python train.py --n_layer=18 --d_model=256 --n_head=2 --n_kv_head=1 --head_dim=128 --d_mlp=512 --vocab_size=2597 --activation="swiglu" --norm="rmsnorm" --norm_place="pre" --norm_eps=1e-05 --positions="rope" --rope_base=10000.0 --rope_fraction=1.0 --qk_norm=false --attn_scale=0.0884 --bias="none" --tie_embeddings=false --parallel_block=false --init="normal" --init_std_qkv=0.053 --init_std_o=0.0 --init_std_up=0.053 --init_std_down=0.0 --optimizer="soap_variant" --lr=0.00491 --beta1=0.95 --beta2=0.95 --weight_decay=0.042 --lr_head=0.00915 --grad_clip=0.5 --warmup_steps=200 --schedule="wsd" --decay_fraction=0.646 --decay_shape="linear" --final_lr_fraction=0.1 --batch_tokens=65536 --seq_len=512 --doc_mask=true --train_tokens=251300000 --steps=3835 --dataset="wikipedia_en"
Each number is 500 + 50 x the weight over its row's rms, rounded and kept within 0 to 999. Layers, rows and columns count from 0. Numbers have three digits each. The size before them is the row's rms in percent of the matrix's.

# o: layer 9 attention output (transposed), 256x256, rms 0.166, rows 125-127,252-255, columns 0-255
# v: layer 9 attention value, 128x256, rms 0.171, rows 125-127, columns 0-255
# gate: layer 9 MLP gate, 512x256, rms 0.197, rows 0-14, columns 0-255
# up: layer 9 MLP up, 512x256, rms 0.196, rows 0-14, columns 0-255
# down: layer 9 MLP down (transposed), 512x256, rms 0.183, rows 0-13, columns 0-255
o252 088:440456553399497554486573485556486454498516472437555458583516431519620543485629518554548454511480499506471565462511598522520482529503509565539448458519560506557510481469391477507444502514481457456461524487602483458439548503586521425537462518524501556533496428482548518511529445483372494492545500541436456595577527469517510435534501487533499548499526487521548534445447464514539450502523547537520507498426523521360473561437420441562503399502564481455530415493546558477603476467616517436584455474530469421503550514569521438597447475540406415439485486507570561500469428533578560492509459502474441458439573585498496445416479544480502510434415477390455488438448545428409532455489454456444452475456526456519512456530504491553490431486535510463432464612598482549475493464445585
v125 098:620448571580517482443584555457495404413433510508504462489465479488486489535482582489517442514529420552490477486483528544572526439445487502505448483505531504527420458550440523414490422636488526450522472394473507583566486502553459530520488422515493549470550488495604511469492578441542552566505521520474529529441525468553466457476397517468571540469483472417389476468556509506426501495552472495452482515537495550505482428431550529469487470504559468469412542392436509534472552451461492581566571527538471441553539502384381510583556456468428467445503567549538528488550517432571476518450466614445534500460485565558610555567401523500512486571429420507485446462461469520623446484460502516481624459509542430501451441558496398420509514487480445420542460553502496496541522524493474
o125 103:579468479537588389444469513467544597587494445459501504466502541493445505505454494560432523500533428477539511586448418515486413502512489475436353515500473570547470492549423458512452512570517590458530516534510601492438421464539487449517537505498519589531571428487556522445453582479441508515540592458504474474521551423457443525435488506553504426534455437540471564475575525497544540547584438458537361507490523482415497605485489418499470460458520549510483491428394520510621448477576535483420520486593529426571514503462517467486454437459529498441470479510486552430466479526593480527408515439533423486562454460463453465512459486500603447553520529513513410556547507503452456472535535488501456435584502464528508475525540532434455578462584451530573494450454539420477422566613535
o253 102:454401517473414486523602549555519558473503461476400499451434443460470539470519520442540446483491550537342525439557530552461571536482540457394589490467450463474504506482542523534572466499463471459506480488514473455435459451610464499499478427520431457482453466481547441511525565461543442534461389491450553626492362431441462559498442473514505505442532470550514465617476451437512550513453544480571571423443427467543443466422557523467582443500483536420556542494492517561454515511546549504517452520550440487390423527534499499607489455499477510601503467556491465576497555503426550563528526438474605520532447488545544452565546504587571583545484481539507498558557409548474543561513519508451523429567558527430517520496520488518561516535429536499575530477438569423478550528437502
v126 098:465544530483443490454447533439458457560448572503505530468508578592511469474435528483597507550432535531467452422531451479446569516527482461550584523452469592462517498475488521459569528500559528512531484362525531534590623521502451457481557523446454470502596486458500510453560476502435535491444474457535448530486519533430503515499526560479464331480444586461492440467468533465505516620498431497442485600576475502460451496526529466516484478381368471550534501430501396559531542396591441521535540448485565563394522486487473345470465594472542558536464515531510447493439428574449492538611523538535423481498486495461530504524434610530500501521538407567521518454451473436453473568518528441460464458547482482516512460504491516484499482506408532494547483432431467464511596469449489
o126 103:485425479483556415426517485519589476419524553527509502441437560477551445449449517443540463359583579463459557510442473550453525474549512454527544422481490538522443528518485563527454553491463556578587458489525454508490476553537473531479498486643473534508527469533427411512449423523535416566484576518483462546542512528584505500493476445482363533567458499486433586558532529495535491438522559557492532490474516471510473526545575437564627470539561500535491474512470555511580495500505460473451449481434445429538482546452485400563523440455465581366522384452511507531443528519462504421415498539451556491496468495528514520488529563520597420518426474439419408524512440525473447486431524563542529474508531439465586520538527418543448605450516427541445578563537488555426487489539432
o254 094:483500523520432476558441541355369437581480539582512518544624456400535513494546472531473566501494478548433514532381555491549484559489436468471492525461590443509385551581501439410513547533554579520439454584501558541607481489500465471477565529422463545467661540396552542511500413467509524473503447461584419453449555465444504559500512457464539469519514487479553484536419521537515434473479523474489553484567552539456549496491387514377448467504509554550477492583468478503575524499512495514468543529578544516508509479510480540438405568521489507521508535466532490439647456481543510489467566542560438471505538506482538561418510433486470522451559507467541498536511464376509496500494420602475577551497457523498410449481489480546577523494497483432554438449494493493430509498467527
v127 094:506468438459454525533409562464447464511540580505467488406528537515544474439449522501472491479430531413490450480492460460411557490447455403521520554442522533429545533475539496499473581436416557447515469508562429555477450446492376499493578492477473560536473496495540470420458387437522486393557444521489432452489558494526431500515465509486443437547483439518524536437444518487537388522563505452479468554385540568588499515556499550521327539466523518467571490531438509485415476548537474452463470507436451495490500525529471500546464512506460511572477540559434373511578492543532450459507419479637513424390524471550516450417523544519482510537536494561536468557475504620468546530531610504488517498584442501526545395462577456460499452420531430494490531480543436462470499572475585
o127 099:495485569482433512522445446521577510424429511587461534448498553528454497508462486511466543515520506541477496445352495528481455409625454438507518494483483340490563550552512535497398550418549557470518440583442532490364471519585513567477450571465428515508559581505469479501513451466465509447523497484489547583500499539527532528465472522504511547467497565624524497505560555459414490506564446457459546461565417622420433511552536511483597551385543473428493520578462415471474540583529511475540459514591501578499557527544532487449514532522542475501450532341502589466500581520556431534474529485520532531420507470509401532490435535447514520451401528549460527511526487506469540411535550542440505485518440462432549519526490470504451443506501509474545509605475440552526561436498469
o255 095:546417424464437494534477435447519457437430498560544647491562485535464549509484566531454511541468483506389392431487438484514583590443560508549431517490433450588490477449509520502526476514474517533476541419408513486489485540420503447582455578445500421479513519535428485431470482528511467482430499438475500522512470526554552643586468515452475500487491463453509534486494477546563449496479536558504507516413501523469590467552559507469415479541403475548486534484473553604664466468412419532606527446463510461488552490514442497480508563505396538583500521492522471574536499475491528493486475521555539503559412536466532406521497528432486418495592517387518474484401534418461431542460446544532450525471604559561558485503441598483581501520536503479469425414501514528535541482465497
gate0 104:516555507485548518538494600490501477516524541413481445577492497537493504488488491460458513472485497456573454530566478546642482430468451468626472582548488483454475426547540533507547434527621513331462453484471515454506466472496430468518525466466561540517400547453467476539443554456523450581526575607630382486516439571553442552510545582440617497474469539500477450463497487605509537496409515541601562495489480471516508587509461499471495465551571548498429494474500468469429539475459384538492497546512450518566476512493419440486601578542484484571465513541488466502552486496437529554462429562480487561554445487543484431542491489488501535628489485464511474456515554488508550422568461441447559535476554499589459400460469577463552439497549477512492454488406541443448525457461546
up0 103:418495495488475503514492522506536557494503530514526532481506587419527556585455462508542529477545537527496490449467472443510496496427589527511552481524637564555533475480483459492568536506428597560441493515416426462578536534555470512441536546524594491505485553519511494537530491525474523583642491449608498575617502507540515533551493461529481447478465442411500458437408513528602543485499509594481461502499484512490561511533547542548523499455448365501449491559501548508497520538444474557445536479472476397602506524477475501523560516507474429546538556426610460513639551513506466515430443453470527478577532555545520506453461565506579546468570468533519407482498440563459518492541550626546530529455485575479491558416497507388510488381407479511348402491539464467539452474485494
down0 100:473462429567628535486568433510508511547398521545575536499475468420472525587526502428433577519432539460476501473475504482531450485607466535529480442613477574520497444491510465520488529441345576488536488482534544472576530474515464519561523397487575586493479505510537468559506473558532560564521512459517457517594540464500511486480432402545461513556554498478510494532555428579570528517472520484475491397480508476482573574505462500550569445417475481533505528549517524458552485547571423433465553523504465406500454491574545487494522482550610388438450489366447499468536518439427438509418453441450454553536457444592537370552528436478522482541477546537450557609409459443425484427492557385491498444564507491500517476528503520524461416542485552457493476437471502472527542474495479
gate1 102:484541562540490500520521464417519518531523512628538487409484512534514472506538487507561545528539506454472345558392467438524528549363439503591542475495556501469480434405523430502587561432499502511466521494537516471446508478567481546469480448551617492564463534607531512384460459502520476398419445524489496456481494494505480485432561447481543565524468482505390483550551535444458519485516542557498534444550478475437549555524512610483562573539392454509457560536471574540531434565484574429493548487467410480532495480461559567512463545517509474522455466492480583499437510546490474468528557465569470457514509568480508472559513500395488481457504536504509622487507421470400511553506524443409548454544579557498529486468517483600484423630467461535526475452504391600485435565562486
up1 101:487507380478488517498496460485445468573488648561556553494498454481488583428511489397375467517420450427476490486470514497560448486470555618476546485568530476464495587504501495492542585609601558517433399495488522501507512459480518550490481540516492473524515479450533608488488580458469577471458504533406517513488507537445543608513470533467425567531495566572516521491515530433503508461489522494482442474392449549606607458468510494492614550556539499515501464485434483504542483543553553478497537522535567593518560525373533470434505499508649569471490482462406579507403511491539524477486468469563539502511493492577522388563530473520552499509522551440507446450519516549479575463579484504527420503511447500495460417404515530500488610466412468543543456402428482451510508460487542
down1 104:550392456506502444473572516468453605520540511530543514524443575444495471562451583394518503454478480574495495446481449540576472529566475493554439401565466478523483509493531510426496524502476452470449526524422403525506539371439596460517454533554519458470475496404533512533488487481414462516493458570400592506587430435580472486455513447543480558557443455549419501595516455446442566559551467480485545482530607508473438548508505546504531409508428523603496475527437532455541502553452515463433585428431466544539607555453499436489467547528433414556494442502511451536564518483511526504479409515483504445520500525615510460558583556609473419513515491522595491526571504513536441452510461490422558502499580522526547514550533475512464516507443562519519427532429392434470574492472568
gate2 101:453491505502457504494501516453465508536523453501594528481430497393442471472558524478595406504413556562465376493545458511444406560504480578510513502560461477473478592407511524522653479510489506623481448506472408551506550559438428518551542486569510407460614446550443489540510496585459527487482432544514532464474511494478569521519564400458464495521540410504505514478547494469389500428488506584562657577544502539551498529460474528405483449448489490439566517515423471515485404501486568558433455431494525469467476535537498573426490580457502570552499545420539396462527501556499451573556543529519469452455523481512462518561457414487499541463482542481453549633572563470491537472459520433492516417539457464416469505471463531545491496503495524397511524540507439437509554550517521
up2 107:554488549486480450488519505472486469468560522500508583479454468513487497459465492603458577436548479472456490430496527466525504511537554553471485457384412510631444574460446556483572587485503554467568482527603542507534394434582575459565418489487500433525517518486547587417510540454459440448530465507505520465558556526476492440469475510494463529479470485489482532506531458542537599639465585518496519522584496437471479508566483537585446521533526518346418490513487404477441507473476481468530516518493447421497530574432473501527559496483451477601533419489456598410444460548549437471558521401491477477486520449528517545550536496534459527465501491446476498473389592526520475531531421524539456441464456533591538496493375540471405469469529343421537549501488475500399440491421471
down2 108:529494441496613483552560569437468425550493446452494496451585558532584480476543541533457550562486556495477526496512503491525541460463484472611514514486487444432462469498541462431536466514592469532564496524476505493491463499575500463492513564475570510581503508502503522496567491569448553607517543515496467483445493468542508547555592503512465457564519574403500525498439470401540517520497426544568474396413427529383468448517459439571461464512577499543476416486488469511565525577565558551524508441428527505460409419531478560493491459492450548539470449603559558550507518411500605492550514588457469558468554570550534517487402536479568556478542552501519350363455449437580588439546510432476519469491519552491506419452459467529598568588472523554517584542550473463545542547470512
gate3 094:450549496530448428524490517458512564434436528498435523426433641500515532437525493566539560579520557489522397582439490507531480541504443625537561409484463411479564553516481460524472536593462432516548489542522520576499506543482511595507432628478471553447472437396545495403488432443472552567432542492518482557505517575484554417533493524558535399493554536569473460454533497500566496409458448555453535572508490584551466524521542541488402501468553557539485527555600492449514510572482509484536487440537545488527532488463456382418504525480573481440465498459554458447498483443555422578489504507446421585449575558541468589457533432401556443515502426501443518465596496511419532505472552514567446492451491523519499559623468541532525536425513508521506435479475521431506490533503507
up3 097:460520500450489465457575511466499585470438496584560500523497552471490426500369513548501608432580542553506457569548468441565495545468513600537573428477478422514505499489502566468429524579526460446560553463470464571537455484448550563459597501491473435492464463501537544460463467469549567457505503424458417541569540594525511554497589433490483447586550554501518474527463418419426499487526510463510477465400499436496454460471485627492591519523462449551521535491569505453507432474526418493421422449491487459528574478575438398528518473444484453465492443496447418479477525441348540541505485516413436469465436485525532539475510498541512468516551474585383642470505464596561505546505538486557577490526543422530451513513561556530591508476553389515504510524495482492450564507470512
down3 098:536506413502600428477434498491557567384552509531361452480485526445512487492535400510484576529393455525463422457516541529501534513551445532485525516535537466554500490463394503522471551448488511526513550486588503493473514449473550516461386564523496531505606485420514459528574483567482468521552502509551527459513542460469536523458493571556443498467424402517380477528530569472551487452456523495529505563621529566482447585521519474511514505503569560540492647382435437519506470541501625480579513455446455529477440506496472441459464469439465481666450484496450551507485535527447450492445466478481533554457521510446362437638469548520504482475554435544465605533511407472486488534565517520471527534474476448491547532544507602462452570562473421542500476486470481545470471502536525
gate4 101:469486508458563445467586554446510549450540546481443447518541448417643501474437456492532362452488555546564574564506451381471462505527474458472631515523463536484528449521537523442479501542487569407549516402557551512444478513522555541572524487486453481525466534433556528460431545484555530490476489458496516568481480466476516453476482459479460436479502477518519527572577529616568569457476390541439519568575481502483487571524535550478505543550471402405451475531597523513547464526541534545471512375506519603504568579473532474561545429495547644445552486542486514522427529575487480565482520483602440456465505512498508487497482587472538519464525521506516546511554535550467593437362518468553513507511520607500604544455472462435506538558515501562479590447542512549458533565539537
up4 103:529495516498587461563554475553520442520604447549549492447511543490470428464510396442579543499565444393422478525519491555440447496536553536456499494471466509497535510502508456525454440496466493560433551518481540438520541562444528643405508591588516455541563420413518451512491398553372464458459532530382536520398470482507521446537521447534499544476427461455490516493530441532587524515535577458589540369489528457477469446511494502495450465528566594502581491399484520457459544377463466457504483553491543428550460401467432453452538538569481545486485523461533467570462557491426433492511459536471540480422578484500474446430432455459515447458444477563467457398535455495467539521469482529533426500600552475509470537491574525401450484452478397500548508525558546434502505526531469
down4 098:502485535598507538420485427567419497386554532449573579496510498539502513505476528478444532515510526509474569591536534488490480447487511488515475518497489513544498518561489518531601527521479589569582433437484484564548463474511544515431560658593584491530480531493537456510421593474503520527479451531463500535449481532481478428524431521433502503543523443488593492570523586548623598544461527474486506562476490513551456471607504417504468541579502560403484488493488513459510524498510516536580509584450496480501471441522623574453520431444518548476496485576455502509505454507483467396542557456456492524530442531400473446565495414537509495432592537518486500519501533447581454546542587396460426601654482409456578498525609568606518483482483540446532455525518497520552493492539461
gate5 108:494535468569555488470550578476524526466509475419553505568483507355519469568493526451440497499507370468501523498407509464418498441584424523408466397597465501461518522539473531474516543547532554555527467544501534493479471502494429599523476516572379487585471508571507496549557499492514482449493494557479432493457454509475621511470452540603506524479494599491533502516515413463578463510478496470501609424504581507505467410474474520565526423528484497503482499486421558511525408566424475401435440501395504539560458521456560541513601450474444517610478512568482463480471400539427606474497534573521480410571553496470504456411584491505466500466434477547482418439484513478468535461457527507531497418533474478617559501451491498475492518405475493583548474543434434521561412468483533
up5 097:489513472493512541492436628535511479509488498415556415466540471539459455507547525541449525531431511408559527576482464518565483443591558552443435547467441459484405472582511526414564406459475482440490521482455422490500517508474426518529398555580461483506457490394517506476551494558367510491474515486560483454453444501532424476477373515405483508395452531425532451460461535429509417596564506433426552515545496504525472507593532450578539478498483492533608439494470535512572530469618547460540416545484542526498610540509610455557463533577475458487497503543493477449488524544444534432453529477516438503509494512455514517485519502503613478465375450484428446462509523642443481550511502535498546526502444465521501431432508549471563529440484487470502428582552501444571501471492406
down5 102:409503527446519523497490542568522508549564477609457505481500455493460537520560476477532414401435385537540563519508446442547459433516498542441418573477552515520564542469520464483487547409501451456488368516530516364501499523577423427531563421474493501520483613527504527464464587557527563504499446569528444498493432478474471480518428508511517456434488536465594469386576619467456571470539543518556466492457515499490476463417480462601588474484513597447547484403511564549444476499596521465498514440496426524608448534549467497457458471566491491487498393545466487558564518475519491453519446435391542463555453396494515507531454519457645524438588516556368485546557457546508482525460519485509439575495461526440503524472496565482524531462469435525512514528500524533487544461456542
gate6 101:402457514499553508443451452485407550436475491503519601515455512540588508482479572479561444421584530410519432504606410441510491435366476493524439511527477521472580474501523582525558446452537423418562492479485542526500630463425479567397526558576525539503499501526431515482518514475497474535519457488534534610468428579423524528548470460404479565477473482563423516423537559545575431492508520551500488420556580598544539369454551522539515518473472564466546493581468424520576436472524484441414540503448513556535499533483564566512547565503469412473495480498455457473542453536439498647498515465616500578476547551566489512476446572535504462482578438477505485449439536524530512474439495478505438569470510403517489427440473460456543508529490546544516524493584546497484495473479483
up6 101:516563518476499552507462556576528512558513630506473576483490468490522588460511458549628520517472422424467526471515436573482563566495470502501447520472528578562513533535420579640574448504374523536547488507440503476548518458509430453597520505504554443413380489521478510495549557506547521515552534503499500567496526523496533528551493458543470551494484533493435536556407555465548496504438472485593486483454564511520582497482546436520580501533562509528531514458516611485584435516446519561515504469553541500457498498463440481589455413394639586564491516559539515510386449550508556506481475484479512477537484456554505467558404370485505425523606537446522407493437558461459524596570515514556540510551557516419446388517532487513492536516401430488468546538560485491477461468513519
down6 104:553510539538510448501538493397544495532525593556432474436503486492486357458447440568465508453428506511534519525457527520563464567467531555437446459525603474534481466517379485554521390547460542584501520537470542445477511487626417442455582460493417504485521468523487504523496489401470529513516525497514474530484517481497513508474524534431427465544511478527410494497538511398504580490537417443435515458510430466541461544466505451474409577462525604468524493483476512498586578479482421579483600491494500517549447557462464486444567542512470587421539390590521454548464479518480581478526511478415541487456415483432518564524490465578495482528534575489483628375583490476416523379528530582495522536504549377465512455566585524517525458484473492490495391463507481554441453468529546
gate7 099:537438542512535488557479394541418578404483531434508476504486487490507553473548385481564467644468557494504377628529548508447467598420540574456460483456494546523494515504513497495519576490512439523439409485459563453457528476525509573483522489530542480445506529497586561647437465509421530517500491544526597477564457472583494450549459427464521486580550497446531545551519577542521505507460561586544437535478450492524563532521526451528487581504500473592506465525455449436497481619488502503490490466482509501503566492570464491568555480435476505407527559419446520527535425499502475464448517593538552609548501554597447560580576589563594487512529535477548551480502484467528541477405512455497434448470464582527575521569505532486456508568419523448534486547419550421488509462447522
up7 099:499430413584492502527557505538523476527534479495518429559498553572621518416498526432516487440524483475443469484506487378550490453475505426499516525500438530523482531431453534527480484468433559470450593524503498514527574358432537635471507467422520644512542527417510489392578590470481442565514514451539416523499563482450503569529545529490511489429517551511456463485467442450558529569486423533513518484483574429566382434543504406508525473448484415462523451409598550506460507403589519500555479499466479429534454408451492536426474488476466576576529444438479425425455550581486423551591462508514496463483357493503503481468420494492412455510501543484504458513478481570466489512527503450571548564480463452499447454493513470514464490492482542515427500515445530517432428589555526
down7 099:492537475504522552413435481494577530501484501645477529504465526463548518532453596586490528464495485623465491551515426491531433426479470450483480529531487501522535513545526608493518529507464511510565496514552539599486481513540601576571430495410520519551561525503465520489516572501552448537542430520486468398514479428478416492528421542488427570592426532428497483419456399459529479440576511542477531430519449451559402593429485533479646541472493543553522473385546468477513488473495424472525458466524497510538542537453466518403406476473522498485464520511455483570425538472593467535488427530441515576427542437450527516457582374545518550509461529520477456464425556529474528514565593523578402505502555478469479532521462411517529406575440590495471557437500442470511509492450444
gate8 102:559424500547455540487584477483486460514421555595436455490573476539440501595526468528520478548468460540476414457529471524472480444505452462541425577538630558504518477485546534478529562484465447458521581472465502503476489537493536628479545575508478451580522439505484454528512529459402451542517476488486510521557375505536388485480512460522459531503429521478483445478497374560448559528455571545492543479496477460471541476479534514613515500523420498440551401517538550463537484485497531542508503522480471559583632540470499517555503426451512447383491408579501517531553646494531444471558533475484470508543404436543487394454522357520521485468527467473516468545479403434535481517495546451505493462555496525511462388492464442550536411555502407500478514477431619555423453485440426
up8 100:404563474435521484496510531529482470539568433460541507509508648471463577477536584521498476487483575526453407418502440460482544517552473452484553580520437430451583556523429466544522463506463627545511412614504480417447491434524470532467448504443508523523448487590585612463516458431523491477516369507370481528459482622548520521492546604493523532537525455500488495517632454457492505469529587435514482562517548479416488529569443443424475372481416524542552521545484465583480548524434514547469538442519491590476453473499539519530525523503549568540519553500476519525470483458541452533426574454488478488504594502516445489501464549530468478538342534498497492460449595432437444470452476514538470454529509457372461444476546444486450519540493481521461513440450523475569504494504466
down8 100:584548520505502536468529588549566437611533526543380495483540471527520510502487507532484512478485548499555625540463510524588414527534461527376497466418473432560411446475425513442530533549422434509434612590473479491434553517514433409540471478493568499507472444478459409604545501561484534448476552458428470482510496463504524429445468459423440543522594536483476564521507480542502553509475501548513496594517512568552480484519538495377514500542519482526458512524555502532450398593492520507478439462516462491530418360433496525523482447430537482406572457408444516522475495518495514532497387482482408500434423434535487479483549442488536465438372490446551503515560508516517546529503536430505444505541384493373618517513490456517487607450494476558501533483473464515521515518475438
gate9 098:488502511532478421567528484490568591453455531515555474532446476570533554514515493451518495491416586547467497540576578524510608475452378490481494591429502565393499412493475467422535493433471517458391394544487585447474429494557459417559533510499511515471566515493497474553467492515519549682404560536490441512506465515487504555592530556519553448535485544537557497494428504541596541555507550537530508484460529487479486416497455556452439540591582496471453516443589531467553438605508456409565441460383559486513533458521435516544554506481438488493518515458506527549544521498455545489485509475507531420443488567514501414509493498564523536552565440437432466479508530470526604511456461541458600593467465563535509463529580573558521540616501491504468456464517443502435558554567455
up9 093:556512453503530499581410444488521467484466488548489454479530515446533511487450579397544413508503494569513452441480530495559509463548470532571522512585540621522441501568502511516524510481467506579522596533428607470493539559501522506468616626507422544536531415462529550523555567426496397443486614491505467527636483520455518540477532442524487521424468553504593507481561420516528467495565488485436488566559536530484441532607460475556475539450466487475507445507471551400543483558508481387553458508559494536497599509477436544566496512488489458604473439518494547460501521469517389498446401555516513575611551560514484580454528554493477493568511511467498414562560436386515566512491531522477502479499513519530465589499391493541483446401439483509484472427490531575526520385514512
down9 097:609504468466559547432468500521451436551569535461493505455564533459525471510478480463478525570549490537490509476565421517561451479572514530401445485538598549475489537497468483429481429561513578611560614467516648450475449518470405521470535571487541507594493446497444530424461539457518442437427452437380526486528554467481535457493536470471515488468502562475512521611525446527530480539490519525546542405549481454472500570522510466450473587466499427522530524576521491499546561465521480431561549529528490454550563511513469496535461472531499421600513494547462528438533515488424479500468538475462505526474534524531622495518504606412609478639486442484516403536528380485444489508644560509491480484448513568491593411560457552514482423559463553516525465495447484483528496375452462
gate10 104:514484594430556544466473517507514544431520419410450524580422460489441416407506560513501555515428507605517437414600491486515473572627497577572459532521555487460456560493516429499454519503510528478529479506485508438579438408484463571529577429482521538494506564494512547501538463367464545584522444570507498506502441536491583553468493542501520522570524445560549478458472461525555545474477485488580593421479349554433471544482520457526478494576441445559477436554515492556534545481449422514618408503497415480568536456487515500516497547487441498489530468512435453503533466486487478477467417543561493437486482460460370491441567529510482502528414435432515502476490557603485532503462550535493387540567522482472479503596497547554521482462533446470547505512371526479444479508606425
up10 096:480458496510475461443479440504481578567532565507468513425475534407433559538584493571498484433445521402547549616495434486388546499482590483549515475422399482499506404447496477384460422508552517534468519486471496447504561567486533395457539477461528534492462476437489487512497513539535466477524510461359434470538477479483447469636633494479503498455580548550504470494490503500482406569493475462466491519433578550563445541454502481463453473496509490540579462467476508504479492481471478395413439549531482495517481408442479466429481478494438495463420496517471498534502588482435510495487421388408492432517499539410546505540498529509628525418429482469445514499460568536474502532493575441484466533479584590436513550527424432604554527557425469514502453440487407550561499534549417
down10 103:468529502554422582541519507483446481498438509461582509539500460484479477518504504494514485477446552528488488515452537551507449444540459612542465496546495431457483492564560555482545560494547499474507520432458486481540565494530543473474579492537458476533498447510572498539491561458534619509581467573485438483501584468376482480386527513513506550501493634469551441505493421520560524582395446514466490504550496512467560504570409582474469442474559528514448602419569563538523508528421469506463588498584379553409477504468415476469585466539504576494522485477432459573478571365491530482541601499459572483477561425525540423532507363441531487563475500607484447441465375538527481503458486483551482501499537479518382530554459575523547553437476461586437467479586484490509470486562453
gate11 100:579556446417503512525474538548447609474547405476556430487526576486495476471395499427524492606545433592407460603505549563520473449404508547556518501446491506501508536366467441550469590503542468548433454540551550453443536534467539475525543532573547539481561529501559507477434520518496511460547575500420577435507539460448537463493383467502504501475531522454485631550491470468471436463506468622483513488524532536513500456592485475408504483450463489507536576564476483547511481479467529498588464434506477513479487486408439559533506458481485442549512447533488468553454520544412458511441397656636458485547586502474540470452503622473492515524559561473492466503470513539483524474497477629492529539517467593456454410537388537477444529491502553529494517543481501575476501479435524
up11 099:460478490481538572477494426533491467456553480525526577433594616444467462489552555509505393518421533486510479503470558459430537511444513483514577506481452445418412537485605452483542487540453579499428456488579585523465541541580536489383515536496519489510444569496491505461555583476469432550562509614517508526588588562489438487467500595452564553491468443528477381492542572572487482478444506512562442450521535465428567498484426474480473580541475508557526424513563530500425529554570515513485466439439569562463629447453451514573450503482574467520557521484582504551484544539398522473415510494591471590557511493537493456479503486560486466426544520604538527488462548463416471476464555444466518516495481432451390571629462484503496534532434539525487517509546461468500536565489595
down11 099:504529502457521499544549527469515526534508407512436495538600555443473434507437497451503523502398480528524554559500434533489467490462450604535465516463547481529541544428410376549480507385545507503466562496477500519507481457461519509455543569493480384523468545460477449398481509498571393463540527430521505436604436506463439444536419586469526547552548441564501467513545429475455514494571512539586531440473504460469488586544419501588503654497482537472478469508534432507495458504556519532476538457445517552549566558466560576591557425403509450467426500442455425523547558529516560450459455503448501525548487479456470510535425488599455484454478517532504414505533534508445512565528521538598552575443524487532535536525418602544424469517390421463556538531401529598510587469474543
gate12 100:461516594506546456515465472533476531521426393500512541607428441457515491469461491463405472434520377482488475480533549512502464449586435516447592605506627465422546513537537488493535516580503428548467502433456547566598459564441551506429535591547483435505535485457494465490473482512544457502469532518582478539583559575473457588507542533614453463516475510511461497546506518505524558521456524529504547476485513550570419499530535560469466454541556401580507582389440528514406530417555493527491504495522531612568460542469529498505484490522461503535567516542546528552514518541469503543547552493588414511556451444494441558427527506461512517467530503443551546478415559539487481527440463497467612544536383527583552407484533490391473437533522509474518633522517507492507592519585587
up12 106:582460550487506493512508652561490449507556426588552502484558512503451517466532573530567540526461494523453501409644481552511501425486446505484546566496473506475501574564497456498457475471554501453427396450440442526564560451464489519619468512506461567487570534395544551496551530604540487521482541554414411476461555583498466557422487543567518486518536481545516504474539494407435478486500534512520426507460459501444434656407416427484447471467511497548487567483471538513444463555485524484497473448503390450585458412538455522400453442528441477479447626496506474445524534509565544571571466442496428541520531527457492484527557441520472441466441368518566490452545519459558548396512551487482514580504523520555491465448506535464535488450455507479494586547502478476562491514593554
down12 108:559454513473472535488528494535544511570510430491498390436476344539452524445510511543498538441417480569501525425531509545474572396415541446516542553414502518559536563532499436518475508511486545431446523500488435585531499455452508630534515378461448544450474582360477506429590465481501466505444357532450428553506536647449408517511520518457444505485517546514472492410500419458462474506529521555451444514497559559410469576509530501470398491548517498372454538480519499483508434497479493464532485462552539440538490502504510473539448489534592528447471491420421485569420494412467542416554545491521413499429519479476471488458479422441519474600494485525531564459559528373483553480553518496497503517486478524522589511518535449512508521427487427552461550470581536533543526441498517
gate13 104:488540516419565461404518531515447526427478470566454422499469475492479428462491487508485541531459456567482461524558457548533517577498493529439503481513559481495417541467413550523545508499453510472536505548545484555485487530430421604486475457477474469421620532454530491509571559590543511446495554428442417514593534552512496508547567560470530567548584598485405486417437413479517470544458454513547447575623607509554454611458541462503524553483392415478479504444504548449570407473561553533530494443516444418455429475432446539535529473458429582435517497474525447507500500537479506517427577418571525601488439419508524510595454542578452485559500518508581527551482459522471414476527510548535430472482513538386489447474489516498486498543509568503426495460561434451518442427584551
up13 105:452455552527644501457572475485504507452488544472564512505516502633492521465422518468509449445526474424489516422477534530503476568489560465489455538472505483568457472465473472528565450524510454487523481523606528443561513471478499575483504526522474479553458550518574539517520517551559555469516575615484516487580509571462538637546560442583431522475488510434444420461528525456541567466475524429533401507582520412530466452435486481535456533484574459488491567494562594530543554468449486473469513513511467538533487452472527383559488493444470531549484551616547443421544547476536462528605562468446502509517512504510360544613594455550536504510535514592564542432501440449538461514603492505525548560621365457489553458525530524508510463517434526543608521522571530538486400560447476
down13 104:480527495475486473470499478580455619492453578533445538461541578415428465497485544552596498441458447411507566424406473573533519527540475446473452446545440572455507500478493525563529517520605555526470512616502429557420491472532507476406478551435491449500510482537450573520467534448469520559541612518509475504402440523542451500463518488464496565481501452451499567408477454486533513511460420574503628472529516541463460499577548437452462496533495539500534513400430534461397603479559513545472509458512503490596508383485406442576485486464509540397487480656560433531611497438514539554484503570501560446563436482537509504528464511515488465382396481537502493463496516496556454504502482483586457425408507478400524505492475531535510484497535455402444478526424554491494544504532528
gate14 099:488394482492394525430512450546473496532472548470404468581488531481460501504400417472536476556578471524463508472531526509526481477547526444436537532509560492456424526536442459525555445488419511557573526562485433511476446524437547549550483446583489498554522427497527427498552512496503515579455563440440466559558533537520455386357615519539449550522481506518579437479504531534543450506506507517492547566560488520488497471463477534494408512578464509443558535423406417594492572517534521476451483486576503448596491575474425496558411529460403494490503576488496558497602630494515526502390507444502469536570514475456523575447501523482505569463532525485520471548675467567518592516496512549538563534512477535532485530561495495546485507654507529505480492450536456419427444439456448
up14 101:527584461399546475502496517480439354464481515463559455501486525492484474488477531423409532559543527385459580507469489496448574421543485414506491517559471515539519448516558523463492508513583555519514498438565518395501584439475435412492564551487532499437495506500474440579486438463505473548520563539510527405466489501521368517542489555540473474460508552574540580483495422516434578547549530428431525484485451491439456598553491367418528629434493508510458507380548515482510427595506460586503519493556525631479535516543481508478535495542449529579539526618509437504558479474552524576586466471487471490442540559525507455587489527463504393561381499559495503551506461510467530538518482510486447515430576485418515508455529438489414554518556532482566535511522484528497604488473524